Weights of a small GPT-style language model, trained from scratch on English Wikipedia.
Size: 9 layers, width 96, 3 heads of 32 (1 for keys and values), MLP 256 SwiGLU, vocabulary 8192, 1.67M parameters.
Architecture: RMSNorm before each block, biases on query, key and value.
Training: 119M tokens, 3620 steps.
Each number is 128 + 32 x the weight over the matrix's rms, rounded and kept within 0 to 255. Layers, rows and columns count from 0. Numbers have three digits each.

# gate: layer 6 MLP gate, 256x96, rms 0.211, rows 223-255, columns 0-95
# up: layer 6 MLP up, 256x96, rms 0.22, rows 223-255, columns 0-95
# down: layer 6 MLP down (transposed), 256x96, rms 0.221, rows 223-255, columns 0-95
gate223:199142096107144144181147123126126161068150090138128136137195139135070171136107125123130098171145193110114105130130139114103093146101134125116148096163119192122131141145198137123090107187098100125137129110117206134114166168160122211140076188082113216146077113143096146137135054129121094121
up223:150186109173165060162137158166164143120165066089171213131104148131117151128093125133140129100142137093115073085143134110152153103151139135175134129087110071181113144146148150198089160141115066161113117101136136110153142173116117157070097111101152107076105139151167114148128090159149074187
down223:122169122189153087089107116187163107089140088148144189140105099134149109105202152147132092161159144118157105107146114120089116119135078173198092134108105100167083145086104096206126160139134068116154097138117118129124131080139103109102124173126121170136134131160142100188104129150082151132
gate224:107082097118046103111160148110183117042164070107116130173185133135105158162061101110151091144052112151165157091128160102146170100115144111146152127105147130126091159123144132125101126135108151139186194127132119122144091124136140149155142151105085098137162138120167066098107129188136074117
up224:095162146132162082187177164092072092175086141126110122145106116156178120156171159102115141137179090133082100086105114142075160084139180137152150122125054135088147141133111173140147068127089126189179084119129087109115139102104098147104120108150170142167082147155116100146203101091100208092
down224:114106092139151148150160200150106109120153213075141189107115099139092053124082171131141107125117166113000118108139107134132164130127139114135119089188111136168179091098055101094152082135185131099144117114164155111099137145152069060121080147128147136159153126132151110126146138119130145148
gate225:140169079173095142153065139103100146066157113156075142095149091124109127146125145053144165085152087133141175117095139188097105108194093164055161120159136151125098091099165111110095124102153117163158196165105150083095135125111137102181148126198156153119152133136132122114151133133113165129
up225:145109176171153178185171157183137108101083127176130135133070163102150139135171100187151091113148089081100100116133098112087108105118099117144150189102124169157110151090152119140158146103099115097106070127150188072172098170104111181101127120139118065208148141146179109127157144111121102127
down225:121141157087103136148186129089129137167071196112164105138122113137109140111083136168116111201161136132126093113131144164118116086132119127152105115179108105174130092154143122145111173146113076091084112114088133120092133119107110126115149176173100159135165107075058144124111103098124089110
gate226:114122122098131175148180114154121095081136119076089150077156131139144108089145109153119191073109132120197107085118161066104152116159097164100142137136103134107171104150142133074114109153116142140075137144124147121063121101218159108108160151088118074158162108133084137101219071079198126174
up226:166095061136156125137077166114044128156158164162111058159069157079057129146141127088117084176194153172132164182135119141116045160110154116152103122110182121087100144146144136141066184095119088082139086126107128164122112082055120138117085141108120178164084111133132118141159200124073115118
down226:171151148133178090124134094156168076165205126134119121150152137146042197153177151075132119208154158143164153144147133175017124174165105106138198069138173132133153151133202101181098157105103141132121095076122118196144111125064170079160087145126104175176136107179129111085055139169116119161
gate227:111044130146116111132094158146108120143143155091080172134123152112127095123190111105121091105121117056079199107109096105077163123143102167118114136104168126091114124130157126059109152108152162126093073085171170127067080110079081157093089208123161058178083141136124147161071136138172156208
up227:116096139133125132162146142163153114091124090139132105152100168097117130235117111165197061145081120162145141090153161121170132116139053196111105133106114145168105163060136169132198079131078125125095123133180123124169084130150205011148151124140148132082064074080155108102151111114136120115
down227:132112111077145091196089090069055140155125129155121160162110220089145137071147103107132165059060125091120048158056082161107131112125108108128135114180141155133125145174141115137094161142117074107109141097092110041088072132120166178082110135073133114139119126146084160118158128171160131114
gate228:116193070148080142122078145177126209129158096092170145092106134164133107070119128195150100110149135122146144086085114162121134155150165097162188150125105179153088111088135153127142141120102118142152090158108151155149147151114122145160077075102124130117150114092128070087087134172108186129
up228:135131159080141090151168141151150091150062148151094155116178101138156155145191073146146143143108103163101132088190142098134103136082171090164167167119116100102095157110146147159152195125099133085150187121171116103131145092106094123132183099130158089096102142174149191104142138107113152175
down228:126103132071173116094125143144190080145128071147143092150133112137111149193144115091120167157144152097085163086155073047086134102108158166101155155111126211067157141127129090030103126154120125082093149154144149138094150146120099152137137149116087154111121144108163124093152148110125142162
gate229:156095148106132077176136191135149118076048142154135145139064116098153174097118226135126158192126124122112083181121063142170175171199115119120174114082134106105179083141117095124100069108223128151156159133100107137098119153118118167078110105150142075107131147143106100140121215159097145097
up229:123094179134098095112135075119141081130161125151104151149146120121197150138132205145053087125109137105113089150114186097125225145116090059102124064169136118147199026093095123139097129090166126120155119119133078095157152143090109082112079115121085095105093158115111168060122172140190155140
down229:128115094174162097159174101094126124102136128121172088106163131108173121151083115197142110123095108174117093132149163063160143125117182125144104135154120118097149117172117159185143148125172215159176120123079173141131166117136134124075161163099081035107156133095120111172151136193085145076
gate230:130116143151120120122159121128187171142105123140074131136117122165160085113135196086104156101138124149147052150152154138135166143087138161084140123118104121143154124146097095145090106097130075113171121168128111129179067149078165152224109131128116142170123049112147108176140181130126125137
up230:163146106114130135144141148154114159155136099101092122153125142173134120166131158102114090090127151169152117135121186129203175153087165139147099100134079126130134165177079113121149134114117121071128113098151152158173105174122168067165129195164049115138117132071151145119146158147145177167
down230:138103170133157094078159082116097128134112068131090126119083133135074142087124035099152095121120116116135113131177108112143087099154085131176149110129083128101093151101181185122168161145108132150138160093143080127150101117162125103072176122148099174104117111127123201113157171176186125105
gate231:165121148154160190137129153072109144111144116135195156165137092165113193117070115198103118137134102138142142127096095234149128081112124101107063131078134128132076100086085075160200139155146138090111112125147092106127129151135077067105109193194132204109163169115103133093087096155150150089
up231:028096132149127186144155129138146116055170082113126164140120152130128079159095174139128128179118123120114172113113151178138120103129148149124091166076093076114151130075093109120116173087198146138115133108137164141133122127100171166113079097152131109127137117204146194147106149146158130138
down231:113149176097105104112128118166097095094176000093139104084150135057139160167088179116167145180125124127102114085144114118129117148133120138129133158118088145126128065118160114158130182122130130186110127122116064168134095166174172127061136119159130112145145086101073097127111115144080108131
gate232:139138145152105121070095119077127145144097109098158167108158062192115105134132104133053134143161122214147121120168170106123143094144139111136129152145162112114122131116101197095129132189165159138107169126114163167084125168114138106185123098152141139151133147140141183165133149058106157099
up232:117127080151134183075126133108127118148112100113116094120155110161115081181156136109036163153181144127115122105119123147118157129153141088101168186135202182122162150177114123127121129153130137134161111110073116152125096129113153155151101154116119046115176157125154107132160152069097138124
down232:145118121089156131139108138091079099097083073152137165143129113088107162042162172068160077000107119125192157151157088146079146113123128185148142110109084146127091100124195092160147166120069031124138169128129110085080142076131133126101147155134133155125129127147112161111093148140150110118
gate233:111168155165129030132108128133120192162144142090122133109143110143196138183160125082108173085110092124144187118126127066149141068161124150116139121102102131122124043101217181150160132124139133157079070114160123069125170135181126112161089094098105116109046136148100141114134176099125122133
up233:174076100106109155108194113108117083146159164123146118096146121103123114126182115139163119156173167124134114145213105172095141146143118143174102123114122114111158209125127127107084135111100090116168098079095185098127092098164171144129180210140142123143144086141138144159101123131105142128
down233:158111124156066174108138131190157078072205119109136210190112156107105102083106159170170106218105152126115083136093145089138111113190070080155144154102180176085158142059086164113089185129160155168177131111139154113111084153157125150113178109111105103171195117146088164068146118127156154180
gate234:122142154115145116098136154125138117134143108116140129153137123135122110134147120101150152123122098123128140131134138104139134123124153120135118142108129150116143119140149165123118142140133109133148114137129134132120104138128117131119148117133102153132117118111116130110135124126132119124
up234:114150146126151108116139147137144132128134120125140150142142125130130116135118107127147143125136093123122123141125122128121134134141145138143120125123115156123116139140144145132125121136131133149135125150112133123143103135129135128131140147117095143107121139125128148128126121129145140121
down234:120156117123130115130113135132107121130119122138132116113132117126128140124109121136124141113119121128118126144128119121134139122140128106126146162102130141124107146121103144130150143134128119149171127135133138148130114155133109159128129127141125118125131130129138127134132136121138111139
gate235:074131151171097209135187132147096139136145040152127127155120082097133081095094132127052122109138101102148175108101095116079135102128145158134177134105117117085080152148101178139115091105149070140117141125125161136216100098082133130130094122133101129208077154135063122097119138144178126178
up235:109139090157098123143110157126104170105145120157091139067169083111129114123183083193133125122153130168173113118098117115094135068132150151133175057093070113134165142161099151158199062186110123143103101155064187119141183149097136123129130098112154155142148087122163133118153114136101176162
down235:128114162162193096084137074157124071128100116145102093127103133079037111100127089081100147114103141156137121159180116098135150171137141152175112048151158101092129120097191128105195128196119088147148117102109154072121161155183173163091153114058105085159141154157120101144112092113114110113
gate236:194135087139110227126196184093102121122130129179203157136133127191148134155130112133097159128162097078126159081098114098182142099108105173100168129157157138137132075126201174077145127117139158101114126101167166135093154112069086161078159141141158142046110142164105143068130195072138192120
up236:061173149152105079154110133170057193141154145176137127140150163052141122167119169128154129097132080109112084134131109077139114165140102127108171075121115123132121163124134169166146116121219087091174151137104204072095210140119178131114107098039162139179131101182121133149141137190158155150
down236:136108155115115126077163156146105101149154160162116081143127091098098098161131172111106144141126145144130114137176191096130082140145127187161183164095059073195140148153123118186112065139183095084117127133196098128054208130144153108147161151133163083116049088149105089123117153134099155091
gate237:075139188138078124074144182125142126122187127111088122133132114099124146096105111130157117146127081084179194095147125144125088090091153089155106089143117124086134053115133136061116202174224131165146230138122161149161108155114099154190153149139083165130129085126090166133143122112219144171
up237:097131215147114142139156125165138149102121074120111121173236154123142151148118083134134102186100108154149188103083139159166114149109110137053114110090121102098098059106150094079162134198143130128136105134130145116183119103099110125075220119108100106126137065105143195079127144181154204076
down237:112080121124147108055109127090127124109101104143070114112102090140162156107168096072135120083115127116147119143110118172152130144089153114135132122098072197085151147133144187098191116181108128145140118119174187167159114065137199070126177124134107113211138116141117106167129201205215132140
gate238:140135115133153133123162209140147147156104125137117129099111136134129069116144162123178137195183116125167118115140175143121199117149142076125058081174110150147099106191092165173131141132194132126172106162069137150092129133210088161135136173131102100081108133147123117155157109105125126131
up238:143172106120118202144142074101110072066151090076133122140074122084144189135142166168067156133189132085162097105078149124123124118121188111066151156089086154069096155092124110137129172132087159023112132095129169140173075128148181142176121123152085070202117112118124148111142106134122044139
down238:102128130169072149144098132124166154089179027134087166152137164076128137132166149112153185115125144126095151141099088099145145100163090179095135114155107114175104171098154086080144149084074078153066139143114145149125147115052097125147100076036125132127155144121180104110097097081102184139
gate239:082122157127074219168094130188177137139120116135107139138194135093140134063114125182135109143168124109150120145109163153124109137166129143136114176111205094154128128107138113115088118136102129217191099115048119133140163138140083109111143099113087128103167119058108119086103120116171149149
up239:093146082119111142114158160162115099169155169111084128146124136130115100162162127158195175093122188114143146176157168174156168133144132191136123164157175137095074155097118082119133122111152110118109159178133130130093111130101065149130045176128130112172161153129128128155169084147180128159
down239:172180159121115112155150110104076109127119149115119078110110148186103150120115183085104099107107176139091167151136113170114144145123141135053156083100095125121093095095094138133140134100146126123126128104182107109087114066120130185147139141183064153147168118089083078144111090156125121100
gate240:117090121082170107105113072129182155119132028132140170097110135104106109159145144137150147118084126161098186099097157107160108136166144102149152142124029093084119138165102100093054155173145165127159147187173138107176109111134123129133144117143156126132153115153161139122095124151133135136
up240:112088190125100090196223132137111150139124142109114099189142100128192126137188134123076112205142110129104137144151118159147125063120126155116123071193100120107097136113137118124089155113070139098134119131106170107111100129113138058137138147118159150163133166170117147142208113171069097122
down240:153179108118151159151131094130166104119217084112082150111102155113106221143103171111055159167124114105144085153133107177133117163135131178132132170154134174180095120096145074172218089107121073085116110094114131160105176131135128178147142163103123080103094124094127123087111137108102149133
gate241:161107170110152116187080141152118144125185135112107140086133106165119071101078173131123163161141128158094093146069097224090097092089118107116117116132171145109116084195144120139095144115115101160098176178063102112110150105139125108151157136181190102104191148104198108084193179142220152121
up241:111131171135202123146153125161100118081090116112109136103107135168137139101147141141093032149222162122102047116136082187127136157149109154114081120110129168194152127117135072067105107133229181124137107110121117132122022102138105133072104135164183073126144163104159158161110140108170165130
down241:149191076124120095104155108129110144113114097076139118138091131126158205156177128127110183097102072104122116115112076151154122136124109124210150088078141136131139186070128155153193180123118075125178140113098160096182114094078139159132130112138112048155133054180121149118130095157162128086
gate242:171134129155136144116181068101103082058210114107165091182117157122069112118097127085145150140123086131148145103143167176109086103170168144140159111139185094143132114122056091136136121135102107130071120142129140094153134181117124106067090188119111137101153071136138107114121091086150141113
up242:104115107112127118154142124157105110117142153099147144076111151136130153055124114093173160091162153166106128172191119179175108069082127146157104163138056129153142124132198125140180091158097223141161129174142141156139106121144076118107155134162084135192145103144159129136091142159107105133
down242:133130100150145110194146098178148151137145144149171138092110134151132114158156102121110151193096136097112134134074101067118132095151136122072081118137101186123165121115098090168106100139138112067145098100137123165145153153160229073178114133085144101093169134162150130136135082094117109115
gate243:129154143097075131139122105104134099094101214099128116153077158140118068064124146139167150085174087141142080133095091142109106186173122206116133132093125138066172099122125145100184124103145103080088106181149171094144191090167141117161137102065095092129129100058149107117163088100129100123
up243:146079135138125192153031119098135106069131099067108205129096155085162140123102166144089158172126164096079095114085188136074112064119200162163167114092147151077069103147130134164112145142116159115162161186156172135073140219151085170142092128112140120096169133135180141077142127123118112087
down243:103098123112147137152144148124157160175077133071140147147114126140114120105160136183188135188141085132054164158139150126141193086133163104185125069205105073094078141120140175118133172167109042100151113146079113141105117114103049117129081164130168151139122094048167123121094110121119071075
gate244:122165102125112109070182125113164057136111093147128182082162125110132136075106085170090124132166189132169186135109140091175187059073067190101139137134138141133175156155112100115102127158097179109155160119172169137131175093127069161154136140113123087072170157116157140073101081118130146171
up244:166123098146131148161109137129101148170146213120084113157101068054106079189126168165101167169119121148056151132143110170092094061158157092154189107131146148092089107068103127089157077098109100124128142059161107158167134159105111171142124131154146199052107113118093110122075158127089063133
down244:107133135120165108132124107096162092186225133165133153120104111119100135125095152098157119207156163086168163162147041165144110122146158087190122095138171090120114091081212051179151140142140148104195090156121142167168158075113113169160090112221073119129115139094126137134064093115080116119
gate245:152108139111050149102095200100144144106068119058138168088120161168125164071115111138147148127156089086196051154077117093103126113106099117148112096194150109160066086193108066173134127075103137163177119104158134130168069182122115171074153141162074114096094137041181109099188117058124106115
up245:146177095193134187129066087192093115176188167174155110130118117072107117199143164143110063163085129108065183086145075108058145109127133167072100129069120169080218125055147183085129141173095105124137131111079099153121113046139148139147180081107111172123154133136109179111084168155147118161
down245:149124129139128141093110162149114116182127081153124127130128103105179098111064116131100188255082138137126158084206158117099143160102123149110165082083101143140157157102208140112161127136120128126084157006115151116116125079115086102181000193140131137108104071093122132157058130142224120073
gate246:146095097159126128117166102145161113109081118159142192179131076114088190207089080136157105206092122126127154077099150144155100175180116130032116087158113059099117097134135080159139103143119101130114197093146186171179104123107128119155101130112124106097149096156139095152104208167124193149
up246:170125107100176117153130167145148106159148138142150117131206112132153136125150119116067114142122114126134055138185118102113139060068194076161126127134143119079204128119094123074129160064053190134134070156117160158091099181112152174132145176110103135134107100145165121192159114083143116116
down246:180141104171155073149154097131187118110174142071120137033098124126187097104105090125146121053143126148184103180128110148136144085128209140128141106146130100152156120138083118154135172143110126100154137142152166117108148133082105195120144124085087135161165126066130109110185121099132175170
gate247:108068066107080132142087180158142095077149093113096082161151150144125102093133163093112067161128132128179127174168116081119139117126151072154096151195200110094168129111116126093206197095088144098081077096153118086225141117128169141127088176100197170094089105147162078049115103177201114157
up247:207154128116118129103132091122158105195142187129124136078108115085153158161187094164158180060119164152076114174144168204118202171128161165133067152107143145102095128113100089125095100160097143075176146116131074099137143156097065112147199167149100150142181062125135116167135176089112125131
down247:094098104118137106137104144155086156140156094192084117080146123127167190146091081146118133170123141168181152117163179183098094139143115060089095107083190093136144104141106155124136139194088014127136147022103092087103160143127146119124120194124181063144118112147186087195152137110108196173
gate248:122140136168176084132166108172143149141146138115131148174116120118109116150153076164138115084154145087170149151145099132150164166104169174086088104142114119154112138153151111168111119154137133113136120114107171151128093142137152131160188094167152115128143117140091084091080144116168118115
up248:124127138157075114121143084091144145110117133131144127136057109131145109131179144091121128156104105089130120107177093115125135158111107136161103137154138183094180185130188137155154143105156163126120144135131147144139147135136117109162072148124161155151166118126105118088114106132192157156
down248:133156160165153143112114081159071157145121175150099111133096122114106094131127147120144121148128132130127137117143165107121112077101171130169135090108093086096111140145084154118141121119110112097125173136168134105127135129142115145101094144093108169137156083100165138136138181137097122107
gate249:184099151113121111172136109135155144129192120136110108117167119110110155194149136096122146148088188139100109129161116131134152136138127138133100143161100109124119110130149136128152124114153104139136136141121149132119130117091160137130129123115112132139146097126147129088106143136133139116
up249:131157110099147106118115096111158139128128182126115167145105119108100124143127110168147103096108126144123129158154137089144093125105116129123088131090117152109133107104131139162122124129122130115139113120167144130072118108144158144101143110143082113127133124095091101104117135148165163111
down249:188144109122105140113155162175119122139119152107140111129119127117103130165128092143146103129159130150123103143124125122136126116140145125176150110137125127116104125131163141152118105151118139151121110154119130120133108092101132151122132127134096155110104122134147171092136130132138160138
gate250:130156159156119110188080139130136140091195108127135151097152159166167104094080166081115191163107114094156110114137099201062122123169158083064135193086140122048140100119144113108142126155125106128114119080107083139133122173086187090205144153065115143152156100127142159098142092092101101050
up250:113113165121143117198098074132098133159154118095161113091160162126112090133159130133073123119074124093169114087098113173133161152142139075125101114143148143082101160089116162127139162175138103164121137063041092148122142197146160104181080134112178166049093138148080139089127147150115144130
down250:113108116193116148173083154164107139175221055100133148149114091107134143151148090008090123155127120121186133137131164128193121173150161091178094164115139111148107065091146096115126117108113091124168135129165168121099122137128145122108156110121128104128105115165115118182142107130124096178
gate251:110163164162134152157117108123154169115217167127139096119122116141089110094107132126166180164127102157127108035117153108128133160168116082124161167122180135131128080101183184144170142153139053133157185105121136065113147130100169093162069149161079078120068100068145143129110196127144150154
up251:201153128180104184075137075182177088111146096164176126156174060145110159072125093107124164125148114142163104129189175117142169135152159061148148165131113124126106089101118151178138130166145078106124135131153151128109178177082185171102045142173114110188090167032100181091119150126124083119
down251:141104193146153139132142141078115121062114175181181145159089115133146131106083116150132129071148093087049190133205165143148141156209199126169134120104155068063099131120121151125109095165066098118114096092120133150143151162156086107129129079166125106153133140180133187167157166156111065119
gate252:109102145166115112127114087102106101133135134132113109118110153074112135144110129156139140128133088142127122122109124146185112147100117161131137110096121088108127134074144116126128108130151138085107104095114153116088156102155089093189094168139126077120106078102132108104101106141161137146
up252:134153152127158128125095111133128125121167168159075133072165187132158092126099080168198124116130117137116123107100098104130121104147106135143144147106120143092152106139114098073127090141105114061135130135084120159088125127124147119137079165138116132078092101139154138111158107134127151122
down252:148077116102136116130127119138121150100171188129141137127114081100108128140131108144133129135085105133157104132131129164110153150139113146111062113133192159101126171153159096133144116116151131119143179109104115123133074124115147130134144121104110123142137132089087105105113121104113168132
gate253:162149122093207096100067128091143135130082117173166148173105085140128062130104150165207184117147182124163154138094092141171109150110116088195124152149127086184125138118148153168138166136131137151162073126131137069123085149187089139140099113149150119148091138088078095083136133140109150170
up253:133143105154122190098141179150128153089157152116102116139146114105180114127150184177097107121212142143105104100076075124160164102182050113122116168191190072166098116104110078179100127125153087061134129131136147110169123096144148147134077050111124117120132149120091163186163151189131122115
down253:143097141133114147124161068142108047155053171121150101119143182110150152109176159126151160038063117186133088081170148112119093143120108127141091034087082154123110088163109103166147071107114113149173136106143134189128119168127109088138159144140117137140081156160124128127050150089067103112
gate254:096123146141177115129146157119160141094084014098134144127092166116188159135149143163088125134151145095131096129111099184115133087143137138114106121203085158128104100171148100069124126076129186134127136180090101120125162104143101137086123172170189113116183143033187072096170150157157158096
up254:159102203127135117120100149172130147139167079061153143161104184146150109108095168156107160140082129135123084049122155088121149057153138187148117124179127127163140122159122121136126132065114062108165110165175145162164158129140060092114121122143167129080135147083181106101134175102115121054
down254:108164133057141130090166108180132128081134130083058104080115083169141179125116160081065088058172064128120082166096141123147142111123157102116146158120137139144115092131079162105109150180124084103130073143144121127165168140121075122156179099106113112163156212138105165100186103099172177145
gate255:173179110148081125105091159133096128107195140143099187093111106182072108161138177165164142121114119110107165095096086106095117066106120121108105105064158144067134146116140082074156184135187124100151145116127156120114081123063151122097144150135137066166130101131092092122141086110126149131
up255:200139116169123185154176134136128204078148201090147181057133112116147118193113123162168080138087147134126131175099161131116136152090137137072068143130145118190119105139062137100108132078154111129162068154134135142131098191120159142096120135123131085113144089107168111160089147085133182157
down255:142127149133112132111111120047092147194060105205134111168108134170145097140139141100165146053132184100150155125158076129143130111120152125121193130126087113148132067157171077144113119137094121123083195128133151145082079071127136072126056114103098211104121148132078126140152158149141144128